{"n_layer": 14, "n_head": 6, "vocab_size": 32000, "norm_place": "pre", "attn_scale": 0.177, "parallel_block": false, "init_std_qkv": 0.0266, "init_std_o": 0.00503, "schedule": "wsd", "decay_fraction": 0.877, "steps": 4329}
Each number is 128 + 24 x the weight over its row's rms, rounded and kept within 0 to 255. Layers, rows and columns count from 0. Numbers have three digits each. The size before them is the row's rms in percent of the matrix's.

# k: layer 4 attention key, 192x192, rms 0.0799, rows 109-191, columns 0-31
# q: layer 4 attention query, 192x192, rms 0.0832, rows 110-191, columns 0-31
# v: layer 4 attention value, 192x192, rms 0.0737, rows 96-191, columns 0-31
# o: layer 4 attention output (transposed), 192x192, rms 0.0652, rows 96-191, columns 0-31
# up: layer 4 MLP up, 576x192, rms 0.0901, rows 0-1, columns 0-31
# down: layer 4 MLP down (transposed), 576x192, rms 0.0472, rows 0, columns 0-31
k109 093:154122125176123114153145091194127149159095120082115092076089161155142128087119177102144154128084
q110 087:112134139115130143156117127146137105076152117128129098161127153161163097089123113097084143140094
k110 093:125109151144133138115164086140107121145167054110125122153128155154108125106111097152185150098114
q111 095:090121093125127156143122095135117117141126160126155141128105150097181098166158169135141125144136
k111 097:100129113120106135096135133088110113158134127135120159143144136131128116166123198114132110133136
q112 090:137097077136129128133112149167116121075134137157115115154101148129119076098121099157119144147135
k112 096:126132093108116161166130123179079163134115121103131111150069135090132094115126126154152118158124
q113 084:168121124109158124106143109089123106132105167109124141120135135156113117149111170132133129129107
k113 087:158138119091158087111127109091165115101173099116154134117144144133108157098116141091167132129132
q114 093:155112151087123132101112093163107089098108153082099142137115131103144095107155111114120172107107
k114 095:134103190124135139128159102150101150166127127088089122139128079132132107104155126147158109122104
q115 083:132158147135108153115120152121134164113127153078120087128129112100112099138154130144126129139178
k115 088:068118187140143145118155100097138112094106150110138134075191116097130135154116116160140113105130
q116 099:132124122132118129122113139167140152139069093162142143146142110161111161111126121137125119125110
k116 092:140153153113091171150120138125160135136136118082127132102162163114138145143110168153089117130106
q117 092:106100137120119082155097151130147075145124113140138146162144114193149162129150056121143132089151
k117 095:117132123099121128193122136112130132180112143114151154167162094117108124130111101107128155115176
q118 092:152134132118137117139156131071139121116130154190117139135127136115128122137154099117081132167141
k118 107:100110144134150151095158112084118134128156157146133123106078148116136132151119161106096124201126
q119 098:105139157113106108108113121094115122083123113139197182121114116149123138117118110157117110133115
k119 082:129108150092137117131139102139122128102101062117130097148148079114102169119134164153121153145114
q120 098:099102154103125128135124163083114158093157123108134175125132141162092116112155120155130135135140
k120 097:150123121136170090149113126091102148118107127145131134102084154109109087124146095140090118150118
q121 096:120116128112120129185157142139125114148144132123125116119080107152101137103130130089139102100124
k121 091:079102109099078118121095159164149143132112115116114130135119124108135137146101145177096102130137
q122 089:145113132143159132070143081096121130112098088141116103138108094141176096149146095127157171133156
k122 092:138127145134083119142106093085146141139115086111145130146125090144107110138116154117082131118100
q123 092:130169083153123101133117114160139147120132134086158162085147142098157179114109122132113172142144
k123 093:152167085142122153120128157186118133082135144115164121136103176113155091164115111117068150136130
q124 099:129136120132138153115133131140125133144131122151137119121073103120132179118114138127136116171154
k124 102:122131152134132102121131101135146112131104088126131187102062119105132159154110139114157085111142
q125 096:141099156132113170102114113084137124135130132110121143135155117105129144143152103138151102144111
k125 106:152160122155157125136121136064122162125136110125061123168179120097160127152184099145112155157118
q126 094:105128155192119127130154120117120107116117141138125110121090127129169092150105189094113100142100
k126 097:104112122128103123130111123101132120098144120146113131126120123125125092124126153127124128131190
q127 086:165164134104100126158102127126167142106116106105125117141136157119152112096129103159167079110146
k127 088:090173134068109119104143104123121161101137113126091148094101154150133112114131108134128139136144
v96 096:113089124132115097124143100164162098143123116160136102139113137180095163136159138118083150089132
o96 100:120166102136135147110074097158104151110165170111108139098143157078139136137102173166170128154135
v97 099:136108109116093094126165124117107136154137143176126121144115104162101161073141134118080135113093
o97 105:125149133150142142104116121101124122115149175141124104162127116125164142167111125155177136134123
v98 097:144097120137089125146146100145099170143182119138171155070154170111135125112137126137136117086151
o98 099:126120112111183127119103142104106111102137126104144131142140114129139134145121103129149135141119
v99 095:173147117149080122104152164096114120157140108158118159133142152126113138112123104124134075124136
o99 092:112105114154168122152145115140134139108104150080154129105107142087137111113144154145151105080124
v100 098:128135103115134117147134155138071165142129107119179126129122108100120191132123132132146131115114
o100 096:136101119138145135110142090104139119136142138090116125135118135174108079097078124148143132094096
v101 092:117120108125124118103106128136143166110144103098145119132133162126145150127116119120104117131091
o101 091:152137146120113148160152128148130119170088140077127155118124147132110135074132154109097120101144
v102 090:173154123096106160136136108125110131141125128158134111154114153106124139134152121132126144144138
o102 097:092112099128167153138137123137137132145140130077126107146168133169155167122116132098128142142121
v103 092:189128171139104135147133137137114111115144112147129129156104143113114119091162135124121176153102
o103 093:085108097165158099109113098127086167166145136165152125103136109114126154169095129151156131106154
v104 102:142092162126100124134099188112113106145090149120097144168106141130121106132096104134062119095145
o104 102:149145087116118123063163103154108167099110141167133149119100111150143165133173122123192119126143
v105 095:147123143114097146108134119136092117106151096109098110143120170210133123135134160118154129111123
o105 097:080136103153142120182086158133154133152123134155157140139131113115114154129096095123131145156141
v106 096:187161079109112155072098104154120186134155117123156122148143095147162161112161154125114132121132
o106 099:114096147132150118165147185090128039145133132169106105128138148133161086124122165123145144143099
v107 092:126096120166129099105137119123162134089138142123136171135145128169110139124109167131160148119185
o107 102:116183152105136155121119169113104137128096099142089126142155112124088164130127135119128146094072
v108 102:158109073080191129141127110142144112126089115113097106125102151146067147148164117149109136109157
o108 098:105137149123108127130108093127158106142097116122102115087155081118162128126130132140155115154078
v109 093:145184111113119124163205107104106132149122120117071102127128121134157164154097098192129137132143
o109 091:124129112134163126105089160115116139133154127111141099163127121127143136054137146089111148138140
v110 103:103091180169166130138115127096124117159119117115118127103098115137102104125088154157141116156130
o110 099:128145081059118162145146151156128138123098115085131143138174114141121140134152130129149112129152
v111 093:128145074135129132144074169140096104130111125170126118174136109120119099116117120142100117143148
o111 091:132127169146110139156139168136158120162142117125149097089133125052139154148114097083119151148164
v112 081:153093112142116134141119081101146120109122135155106163158103134221150178155143150140121121151123
o112 082:124139140159102097094091098135106124096154120120102121168102116116100156111107136144174149169131
v113 090:131153167138083093142107122093130123112145124150148145161109102127112141115140117061100106123115
o113 098:166132141152154132155172115164097187155121152106149112130144107093117137101120151134142120151090
v114 090:179102138114125100152086130127134152121136145083141124147114108154101081136163152105122155135101
o114 090:110133098125114147086136102168156116125100098171132103092120135149159124196090128091137111138127
v115 104:162119122118157152145142117112118120109120114101154104141132149096122127129097087143185099156115
o115 103:108114133116130154150125163070119137141132121090106177133122098153063171128176134107103142103122
v116 095:106103135163146142140137138133151131143124093111130137130122110143153094124134098133119137102123
o116 095:129131109119145118148131116145123143153159141105150124090171122116125138138123151123152140142114
v117 091:116130106124132103146125130170141119122104186153137121138114159126139086068132136073120129091186
o117 093:154145173117101105105107144107134095140124132152177099124143133162148145174088133133128140192124
v118 093:146132139154153166107120139102124108134111125172169136112115106125080169139099160119114177071125
o118 095:100092126115098127145155104157163175146159118122089116167144148136149115147119112161158145130090
v119 102:074135136077106109163141082084134210130164116131107132158113137135125167171183147082105136147120
o119 105:192126168119171115095127144122130093106088134131130125075166133150166114140151144141152144154107
v120 085:144155114121118096154103116107154126115125141121120101130121126107151151129120112140134131105153
o120 090:133086173114152155071090120148144123120146141070134152098133139122156118153145097146098186154146
v121 094:102117109168126108132153135130110102123133086165096119104122124178151115145137151105150098120128
o121 098:167124129120129133138100084110160139134128127104140142128151128135101104144124079119127113181122
v122 091:138133121096150140169162138149098167133092158140109154132183144129121118160105123142123146159152
o122 099:154139112088170108104104152116136118119137136134113090113136168180150149108145100151100135118108
v123 092:105093080096120140130136134152117082157137154134105175112133130118154108092137160129139172125115
o123 097:135148118126105114128133163141135100102162099133160116139159100142124113153111106117131130137111
v124 096:093144157174107163112154132091169122096124071164136099097103137141123175112152162155107114066185
o124 097:161092096145134141147132129133072116135121128122127107079183140143141090132073161150152139134097
v125 101:094117142156122131141096108108134095093157127155151118137136106109139131082120122166126123121119
o125 104:131133129091123132142119108151149175137125114128112135084120099169125092194112156131144107107137
v126 094:128080118112137127152131103182119119113152138121131135139142139118146114116115131141053133143138
o126 098:121155160093119151130120152129119139127107129149167131139165098139113162153116124135122112126100
v127 103:149140105118121118123086102122147140085118131123165112110168113126125112149127163162131193164141
o127 098:113135120156118112135144121119097038105104106125117135129130141159116151084129165083145142106125
q128 113:133155144116127156131151112109147136155109099128075088163126139127111150127095134150101141161087
k128 110:128091189096136149118168156063124117151121110137092125140145174167133100167132120130143117114099
q129 108:152160117122153155149090106149122124156104133127114120118096117130159129173089165169119150139173
k129 105:133132126165141152106118104175125144107154095111120138153109130070103148115122109108188114130101
q130 122:160171096147119143175149163135161160126128159131137145121116099126129127120110096042075139126158
k130 115:100167133105116132128139146125175153161138115135120109153109136132105097130130120099110134164147
q131 122:129103188105094132118145143121098143128097135094092131135141118137116166155135149170174110087142
k131 108:081144125126137166144132114115154106153151086106144177103185100177168111159142141143120109102117
q132 123:109101147099105152129137168138120076115138151060107137165107161067094156123131165145150144166151
k132 118:133131129145105133138100147133114079137097142104175140131099145108132163128154112159119100145125
q133 120:138106161143110110116149114102104163091125145183134149100088152131119162145135170134101106166100
k133 112:121122105133172131113114118114167112102138122153158191140075106140143157116107152149150117174129
q134 106:106128079083093098134171135086142115140147136095112123182087128126128140144107129150127104088150
k134 101:145096150147094169127147171117143122159106129144121147168167126095136164106161145096190113101148
q135 115:152127113132134157131116134099120106167118139113121148134137109156138108131154139147112151156070
k135 106:130115140115151177151143114106132123118137136125108124112115113113100134135140086095090139137113
q136 108:136132149127112090119136158125140099140102112127095155125176135134115100138186108137159150106132
k136 115:158128130105124124133123111143172133116120147104122128112108116090134123167143108148105155170108
q137 107:150152123109178120148120160125143176127114112122185122126118142161134127136151101160133125101194
k137 107:136165096111121108124123128153124171137144079115161165143089143125143123124086108133131124102145
q138 124:106155125122137132100110133131113180092171111141160123113139127122167101130129134111097181097146
k138 111:133127124095107092122121112149099132135112129152113105105108146107140103142149089072115110119131
q139 108:116155125142106130166139130211134116112090103114142139130128151140131141168112134122141126136119
k139 106:139132153125125120153125081105147110122101071140138160138137170161139127101139129158155140119135
q140 114:115154130160132161163138148125104121108151149135084094127122136119148072120118122082110125096144
k140 112:103134164138123116115112092162124129104154135197112109116132113111124108134086155125122113141145
q141 112:136113108145122151139138131133179143132152140121133124154157137086145149142152131132143135155126
k141 108:152152134141142151130140123122114143108152206118127117109091140104100102093133100125129117188184
q142 108:126104104129097108120146092127126127107138146110153150159088137147122140106143138131123131174135
k142 103:130139136067099133133125111100141110161112083115144126134105115080111123153156120135106109112155
q143 111:107146149143146091122155155099133137139155180152132127146162146129080160153121121103140116130101
k143 109:142108122131123117070129141134108081105137176119159092151136080140158146084121131111200142145114
q144 110:146129150131152175141146113114125136123100088134132153145135109132151118165110070121157144154116
k144 110:140127132122163167122130105137089139149115136106134137155110125161111178182187109100142118157099
q145 105:176130154116118124140131188120102180156121116138137142148160197151099146122111129095101111130117
k145 103:137104135096140159158140157139183119118114074159169134147087128140129149115130147092108104161136
q146 117:125117150143161151158122135104174151128117130097173145099111138183164146126096090151116140131149
k146 112:170108100084154127116117106118144120147144072118149125093069150115147136122164117134141147164069
q147 107:118110066070090123120151151147151093127109111177131144123129143087104130113106131154189126123144
k147 100:098148112158137126150108168152183097099138143086120136136180120120119133121136145172147127070109
q148 116:175117145142133162115116097095122125136115118177139146108130145114086168129104101117165105127128
k148 105:101150117146130151105132138140191111104115154186147122131154126115121148134109145126156099148123
q149 106:090120126131094113139078137154152148136158130159139116133165121134122168113090157125152125132161
k149 103:112121124115086136143086111180164173123111124142135091128123129128108113168125119142127124165110
q150 114:140124168129096124109182097131132129157120150136080075120118142162125101110105130149111097173103
k150 110:113099183118132157124113137126144133126124151076118119085149123173158097110104154128155087140116
q151 111:134098134146143166099119127156122131154111093124116115107105117086115116099124135145178117122138
k151 113:115130131131142141137167118148180119151128133134104098151120143099108100156117128135141133111175
q152 133:111126138138102122129098130139102105127122121130128112090112133127107137156134197142153114147175
k152 129:119132131099120100100104130147169082118148128128118147112158114096074168161131156134189123080133
q153 104:104095150135142106098107125127123121078138137119108151157102091111129111140158113149149121118134
k153 095:136157128135124105129124117167128108149137165134099133179174131132117135130148119142144119155151
q154 105:106129132131139087080118098205137100137110078127134120148148111163104166145149125126125107102109
k154 100:153151162137125135129122114126169172106087134145132137144175148139128105124136082102151153117114
q155 103:131124161157088140138137101126107141168120098157105126133083111164125140144105131125121144119165
k155 101:094141106167135182141108173129131140125115141116109113143091151093140143145144085120135116129179
q156 122:126113154123128157131149144137100133094106138168199122109142156104121113130069107138089175129113
k156 110:140136159168145151149128092191126126102106134132127116145117177134102118121120087125134110116114
q157 117:123111150127137175124078081101139162119087115123153141124096124141145121144125160149150115159142
k157 112:152120156111114109154135123138131089144105083106140172170094106160144125147074120092155151115111
q158 100:140147114120105104138149153120083129144170148141127154140147100126161100108100161086110162166120
k158 100:102091126111127119107169104128118178132145140174115124107086130174114103130136135129130114152156
q159 122:154135086118122105150140103120145120080136134129171120124135149114091112138119102121104148151168
k159 110:118132107123116103134124160165119084096164132133166125102158114118125114138107109122120158155146
v128 107:106162127118091151099132137136152153147202122125162111128133138090148159122133119125157136108158
o128 102:129097139120131139121123117103114100112126123094164120168129129166137115126113117163110145128128
v129 106:162148184136089154130140119144103114145159083117090088150114147133111130179153090137097106144132
o129 103:131131129084132101126095143134124101088120119151156119136121132128128144131146165137145143155129
v130 103:120113079122096107105090142103080170159123164084102150132146108124107125093127121119155172146117
o130 100:137143130114111098131140129162092083130108111138151114143137126118156154120106100141160133152100
v131 102:110103063140137147095152132115143109120145088165126123130130152169158108114192124127156126113106
o131 095:113130118144095161129110118140156126123141118114146158133081106142130108164139146161172116171156
v132 101:121100134123103130148163113126151125139139161082111110095135122163155135131097122135114121145138
o132 098:040129143114125105150112131102150121112124136124163176091124120157153149133170132165125121129140
v133 100:120144137106108172110105123073151121170110145089136153122126133146154064154167127133173129141108
o133 107:121141151076117127138131132126138156129123133151155113146122135149142166123120164108088117147113
v134 107:152132125168133127142085132109140112158120150135143132141146125139121112098143112121110102116134
o134 105:109139105151138149158130115127138145123164162132130140138122141094113121121088121133107128115097
v135 109:153113109074155092129126126145130172141098146075128140125115136127112131177131114084118144146163
o135 098:123182103140156136088098105127101129129125095118142140145136116135141150106153120127099149125126
v136 097:136106152103124089129155107132130121168139142104064170126121074104124111074090126147127103154102
o136 095:143177106135159108103119150127134103156176085107149129126077075117144127128147181152111115138146
v137 096:078117094143129126145117099148126098116133115106135172172123140155134124105172116139103144121115
o137 093:103132159171114131139140131113136117112120081122147173101109092151136104146097157123139120155147
v138 107:203117104157114091139146117147121141119140089137152097176157138139126108167112123115109167139108
o138 108:161121099099127158090148097125155091138111131135105147157140108129132141152162144145147111159116
v139 106:128131123118098167108114120157118141144139109122111151147142078175169106122134083131109146081119
o139 101:112127165165131133109110176120107158116091156160157072079150136107128157125142168141100125150140
v140 103:094112101146111109162122131137094123109127073139134159160172136152174148109102108139164105148148
o140 099:120095166157122131150120115127117134113139129153100124078170135127172162134122108084081141120143
v141 110:087125117108134129128130117137153132126104140099121141135101088132164127139129125113126144134126
o141 104:142145125096118114135177149104137130105056141079108113112086165147131131073145133140107121154113
v142 103:139133134140140153143119166100115109124102136118143165069090134131144123100122110103135140131077
o142 096:136111102141087114142127146157129169136178131091142118115126138111122113098127114133127101126142
v143 105:125081151107119152178143141158114139147137137156137128127134193126126126130182092143131164123132
o143 103:121111117124070137175123145131124078152152123140116145132127139170111099082130118105117158162108
v144 099:128129081094120175124139156171127114112145116162151107106139133099122164115145130151134113175131
o144 100:083117171113125136109136131165130122141116100134133116141113150135112144112082092184049112132128
v145 111:146134127131111112094108143095147141122130102115129128146135133134133181139163125150159099088139
o145 106:137129171091147137095110121140094128140139111157087116098130162132138110121115105158158114120080
v146 106:142135186133117116119130127156147089130162115110120149154075115153127150143105102121121129132123
o146 106:118131168122119112143145132145127162101095139077131185123099120061108120112112103100149112179166
v147 110:091119126127132140137127105137117123132102135072153137136133103119105088158122148098140172127151
o147 100:160102101131163109137146146135130169108093132092116120128129150119146145153134138114157147111123
v148 108:101121105105105101105123122126139138131134157139189105100147111132077159105128107122122128085168
o148 102:134144118124137126101101100134096098132095139154141136113162143125148119155130126136120167134098
v149 108:147136134120193154121148132144102092075107152085110140127155136153118113141147155124153145102116
o149 101:104138115147126145156114110149089140103146081139181114155158125135104131105103124128136150098136
v150 099:155155111099135098086109105121099135130122171189196152153114111144129135147124117106095132128128
o150 093:108110134145172115101121113127085106119144131144138137129092156077155139140154129106174154168098
v151 103:151125136117184165104150109114156138141135127083116105130132092131098116102119133133138160149107
o151 102:107105124125131093145170084158086147136111108200127182169147143162107129155140151177106128069169
v152 100:094131143104120114124104196077106106092079088154115111090150101100141148121124112223109143129102
o152 098:137125124148165070107124109145122115112125134118153131120125152164091124143137111130112123145131
v153 104:130129073161152206120108089120123138108096149121091112143105155158182134133157128117134125150135
o153 105:124160151123110100141157144126140169119078115154133185151126093190129127146172126100103127133113
v154 108:131125150074167133119143122146080120121107118129109131096128155139090140102146103127110104140087
o154 109:130153137143142064114099175126130103155136142150178127151116090129166089123136085164102129131137
v155 099:119128136133120115150094117159155182169131130146108130169120167158122188083147134132110126132147
o155 099:136144106163181119125164128143184108136123139178128180123150120093112136092134099137116128145077
v156 095:155159126083142097127101101143173129164121122162131133132150156126105093140092176147141134103161
o156 094:172116101141171155146141157131098147192128127129128157120109107124086146104182144146103080110144
v157 112:103135164153141106131116122138116116136140115162151107103155142127136103074104144126145143133107
o157 104:100120117120127142107121122118143117122142161156165168132132139147087124106119146125102109151140
v158 112:125113114120123137098114121112119122114088137115139100126148140088122087117130136152172083131178
o158 100:105147119102100136157169179127099120183122124131116136159131091145139115111158136125107107143111
v159 112:148128126083106146123127127117131131156139094154111116095142105149107171156104091167125116150122
o159 107:155083131092122121173131149119147129112134135123145127175113107079109125122112127136114123098152
q160 106:134115109108118105133150154124114121083150156140130104152082156117137159160108118154143098139171
k160 112:129105143127123116104127119151133097157138050132128139159100134157132153152138133121195111160156
q161 099:133123121118087157152144123075122163106141162196148105123135140129122103172104128156108118115149
k161 096:112130152120127106108128121139137114126130085180124124136075148117188112096118124111105126181143
q162 103:100139098101149095123149122110127096141069147097146095132114160139156135123164145113105107106125
k162 098:157136159160107096185137134141111160132127123105108180089140165165111128127090129115147130117141
q163 107:146137138140154118085118130141098163119129145162119134128161152125090099098175105165145122120120
k163 107:126124114139111105114120181141157112078140140146163116121127128151106138138104154146099124121163
q164 103:078111145151127143128132147093107179134131147132117172130161155149124131114165144127099131107157
k164 109:119081125176127133121137096130143163127149122125113130122123110135069139110114121137113144118110
q165 098:102120118130140120128138094143196093136101131099108122126105085124134096118114126099088157113132
k165 097:120190112112112121124159113116133131145125108077140130132161104138182085134111138123140120138152
q166 101:140148145126187137113151142109125123149102068146107222154143154159131150137156102142133142123161
k166 103:128141117122134122167130140084117120105113134141097123127136123150153124087195108159113150134162
q167 099:130102117167155143158129145075116145111156127093124110127114149139129112092121159162098135133132
k167 099:159122140169127141142148129108126133107161153125100114148082107136112120070124173086092132126102
q168 107:143114158090121162156127175140093159152163180081131146134133133103124152142089104139129122184132
k168 107:103098118121127121100119109159123126124147140137159104090138091134128104121145125103136121140149
q169 103:086120117109115081091089134161159095113160098118153122138165111129085098110132138120113124148145
k169 105:135155126121127100136064115145170094125142140109150145134145136112158144156120101137140138117130
q170 115:136125143116120109148108135127119157111121117112143112147119132123106108102166142147107129102133
k170 112:140105150134143119139143120092111125164122153123108095147149143162099130134121105145122121167121
q171 099:089109140114097118136133169100117148087119145129152154145144094140143136104121122107144131111147
k171 104:107109108111178135135110171110116123139114153135113166185148133138134098136106075161101147112144
q172 104:169141116144111121104088149138108113115150119165176110121142137122099162083073163098120131159106
k172 105:109117153103111122153145123163133099128109117146128069096125148139135155121103116153109118102143
q173 097:134194088147140145119105071146084094101102090159069137152122118099079120153171143125153145141117
k173 096:159136138137139087122150133101131133101161147120136112133138104132133114157119136126147116109146
q174 095:119143087150134102123151139139142161123103128144142142131156126129123117147117093154134115124102
k174 100:134138107128124096093149130118138132111131159091118138122147129090154103106197106116116126119129
q175 095:139158108132096120124156091141105076125158123123147129123122131111070114130127213139165097113165
k175 099:134083112143093127079082133146140163151148135096104114168148095121132154149144132110104179123120
q176 100:161121126082122094141143099078143156145151128107101144179131129135111131150132110144153118109144
k176 104:107143159127100137153117144127151136157106115139148188126148153108119121141188123115106136160149
q177 105:099148137098120123173178160102091149139140171079084112123154136133129152122162154092106154166141
k177 107:152129105115127137121134103124124137131157179115126089101099142158115106110136059110110135154121
q178 101:131127121191113120137138156140130137154138108122107122134123143173140118071097109128097142176120
k178 096:139176184142112121099131136100154130124124150132142098152136126152127122119117164144101130150113
q179 105:134061105092111103131123160123124100113142098123118151168116112105147177151134146106168107123151
k179 104:123083121132128110150128149128183109139078186120124129121154089134105158136105134161125090066130
q180 103:113109056151150134130115193107150179093134146142151171133111109129119092117145134122115094169157
k180 107:105150105078113080120108126136139136145139117116141141141125135161118118133131129119121106104192
q181 105:101131101133126085115124115156114106154168120094137155146100127111070147135145123158135123145141
k181 103:087135120139116124121102126109114118117141136119118159081124107132078127118159139132133115092139
q182 106:121158099080124098125153135120123113132091091109110107137129149179179118134146092147105126107165
k182 105:115138140124127134130151137128128153182137154118130139142127134153172083166160122160138072137136
q183 099:150127154101140165124098100154126125140139162130071142101120150147146106105178155131145121138094
k183 102:148080132105122142131090109105136131129162120100147134130196150159141114151171103178151126088099
q184 099:142152113138123130151127112143149075161116112097079130131139119164100112156112111130147119070147
k184 099:106145157127094165156133135107130095096150136131112135126184103097118170156138131129124145139133
q185 110:134134120110145137143119126111122158093066096134147150093118150131120087179147144138111138148166
k185 114:137124114115128069184094131141133133118140142082197166126094137125138163098150130151171120175117
q186 101:130112116106141150114124119079141158163119122123121159113143098132161124101136104137169119129129
k186 101:144127129141149137128106159138168149124111135127114161160122060117143119094130109105126174113154
q187 105:128128106137150124145192136108098106169112080146150185122140106116131160073119118093129121107104
k187 101:128132119144120124149130154132147084114060156126173132114149127143125178090125087098137175107097
q188 104:127085129101124124109153142114104113089129121141106147126142146119086113136148132108119107127135
k188 106:137152167148106108122121110092100129082145106094162146116158131172146153131144155106119159100118
q189 100:093100099094127098164072148158129133113159074115147144135121109169137207138167134112126121113122
k189 098:102109157125131105130179146157144095181085098123111153149134086130078114075207090149110126112148
q190 107:140157128128138103135140121146150134110124114154156142148101137156121126125117139118099141138117
k190 107:130107132117132094158134117097147092107070086153135194139102152108154115096116126173133105079142
q191 099:114129087146104145116145168171125104133113151143099125148192150148081122145132144114113118129163
k191 101:116088128108128072157126138167085140077126148115147093084100134094172085152103095142089158167184
v160 098:157131124143120139121173134105168171102137131122149131149106123115098133140104127143150133127105
o160 098:111128152122106110164141180129116077129085115126115156129120156134142148138093172143128114125128
v161 104:114124131119131142136104086134114136098144119086131050147114131121099128135119095167139131131133
o161 104:172115117136137109088094082153139088136164126098113178113127130146142117120142129129110127118074
v162 099:150147090137159139086096134102134121124098158149146131136130164103102085063136125102144134146109
o162 106:145144143163152144154142137141124131143102110127143122125123076136134138193110143135116122147127
v163 095:162130111097121132105168112134131105135124142139115123115123142128118127191143116111143151095132
o163 100:093124125152149142171073120119116161152126122136132121156094125145102121145133109135062101136141
v164 097:075160102044160150138116124119126168136136165122086077162138127156125159147129123121150133110110
o164 086:109156117127126099126097127109131082089109151122164132169105107105115142091093115162137147165128
v165 090:148185135148135163125136128131104143159188153142119158114152135144119135098116138136119122140088
o165 086:096102108128124113117081161122130118096066126111150161120144105157137143102137136186146111098157
v166 094:157140101150126110097123120093128138127095139143140098131148137112116107161119124137125146160130
o166 107:106084118132138098135140121163086079138156121112150143116143106105115182119161136111126139074170
v167 102:131127131170157123154131131090121143114140140110112158121157126160141146169169148141153113180132
o167 103:125159135152107120120087146127121101150136120159105126144094134139169055131143093125093147120135
v168 094:129139079114140111116117085159116158150127094178135110118139129102137158138069144135124098103102
o168 104:122104109145115153140090139150105143133128128078084138124143138141083103113166121160118121131109
v169 093:109114143112129115169146093115109121127131163065119146098133172129140150154174147168156107135125
o169 097:167144123096127096122082131180121094105105107114138121171129100125134153131142127159112156157137
v170 100:112155116146075128128112082164129130089099135134135171160149136138081135109142154163107108108136
o170 101:131118145120137148143156119118122120147120105129119099069135156146127117125157123104121122116115
v171 094:126120097121143188149089154100110127127119129138124185148124128158139075136051136117141148162110
o171 090:133120174177137105115192134127086150116154151092141118104132139133118116092146104103126136097188
v172 105:160105172143131124151148113091140082110154100118117095103081147171120089150103162108125121172109
o172 108:093139140175107166095097117200125147144119159123142164113128113076136165124133101144150144109164
v173 096:155139094124138137116127157111143112135112170139133168124136125148112113099107130106114126133098
o173 098:137121123159123118119121131127121135156133132103139117129113133090171119104144105101139116119160
v174 101:124131127107147133166168113097131116099149116154116155151125107150145127118111128134089153121123
o174 105:106151153124139124078103138109126169131113131097163138123091103097127139129132133130101112081144
v175 112:124139133144095146185157116102131132137103116121115110132137140096146177150112123139098094097124
o175 114:132122134127170092091150146141139133130138109082136126112106087143121135117139141123156136156109
v176 106:105077133092114092076149098158132113112083150125097126171105160079124096131131085125082107132129
o176 107:126132101183131187143097127136158140114109105176157116086122116125096163108121168103146158174136
v177 092:085168135147140126127145122116082145129140107135100139105142088108144122140128134134143127124089
o177 092:138103103141175096142132142136143091115109135146120117132117122127150096105130140131159086153170
v178 115:116092099073147129104149134128142134118095100150096187159153112160135100168099127117108117115154
o178 113:141143152151124125117116133108143153140145143137098110137104129138127150109151156142124115140100
v179 103:150145126092152113127110134086133198146145101122145130130114118124117087112101131130140144137149
o179 101:107148101112150133134164172148139085141075115113088143169121146131124093143136132120135127111118
v180 088:090090158136142106124153129123170155110106151094172103155096145134152104129132147088104109124158
o180 094:165113126140150125137140138145121110139152140136168113107141130124120144144135070132181152194101
v181 100:175163132111132146161132133110089121114121122110169089095074171108118174155101144120171102124094
o181 104:075117110130097112131087165139198111132127114116097132179134140129159111114135116146115106143145
v182 107:138131175181120118152126084117102143157109122077143104161073159129124155106090167145110199111119
o182 113:136123111072128117119130120179138149110145105139118124078146151144147123182153115150152095090156
v183 106:127120163101184166130120145068149158181083133114140117118137146127094115087101144147089136116108
o183 108:118128085099127120129116110130119107105132136175142118193110085107155137174194108095152153128104
v184 104:133161134156129193124143086161121137145125119153106127087148132117094156140093142121138090121195
o184 109:145120132117146090138101172110155133137140147085152115122138104156113123088141128158120128125100
v185 107:120090155127092138149106126123112153169120152086152141109098099082116153135121121173136147139115
o185 111:135138120104118070113122106147094119095127115136145108153154166193141121143147180127124105171147
v186 104:100152114160122156123129123110101101119091143130128093127139108104104125119128069135127115118113
o186 106:155105141112125101123139132120136148112115135167093150122150133119118117141186145120120095108118
v187 100:132147107092132181128139086139123134105153154152136144106150160165102100166130098120134095132154
o187 097:097120138136117131117099147057095106173108098152104121162119099137110142091108150131108141123145
v188 106:126133144118097112111145165103083105123107127177118115132108182111105142103156124120127141143153
o188 101:128149131129155170145118130128145151114098084125145121106152112115165054143121119117133170083112
v189 093:077180126102096122150143078114129151117146145093155122117139124131118107114103161090118146126103
o189 094:141113102112170134129138107148111104111118124123112145114107149108072137149099146155174129120127
v190 087:138130130155103131066107135159146110118138157139157160118118113123157161146134129081140071151170
o190 090:137133146113156138114153148097132130161122130102101118103166151126166091132118153155115165132112
v191 102:099141146140150125176142139137153124148141089142143124132114108123138087145148121114141175085097
o191 097:142111111131110102104136129116138137152108101125067154136119153108079156141100137146094127171150
up0 107:166146109149150110168159134140138127136137139141136104107114196149119133125109097105105091104132
down0 110:131139127111128123139142132139143101141100058141134120130112179160113117123096141093142120111104
up1 105:109090143126123129122116151128141145100141153100070142148137124067137091120132084074119131091104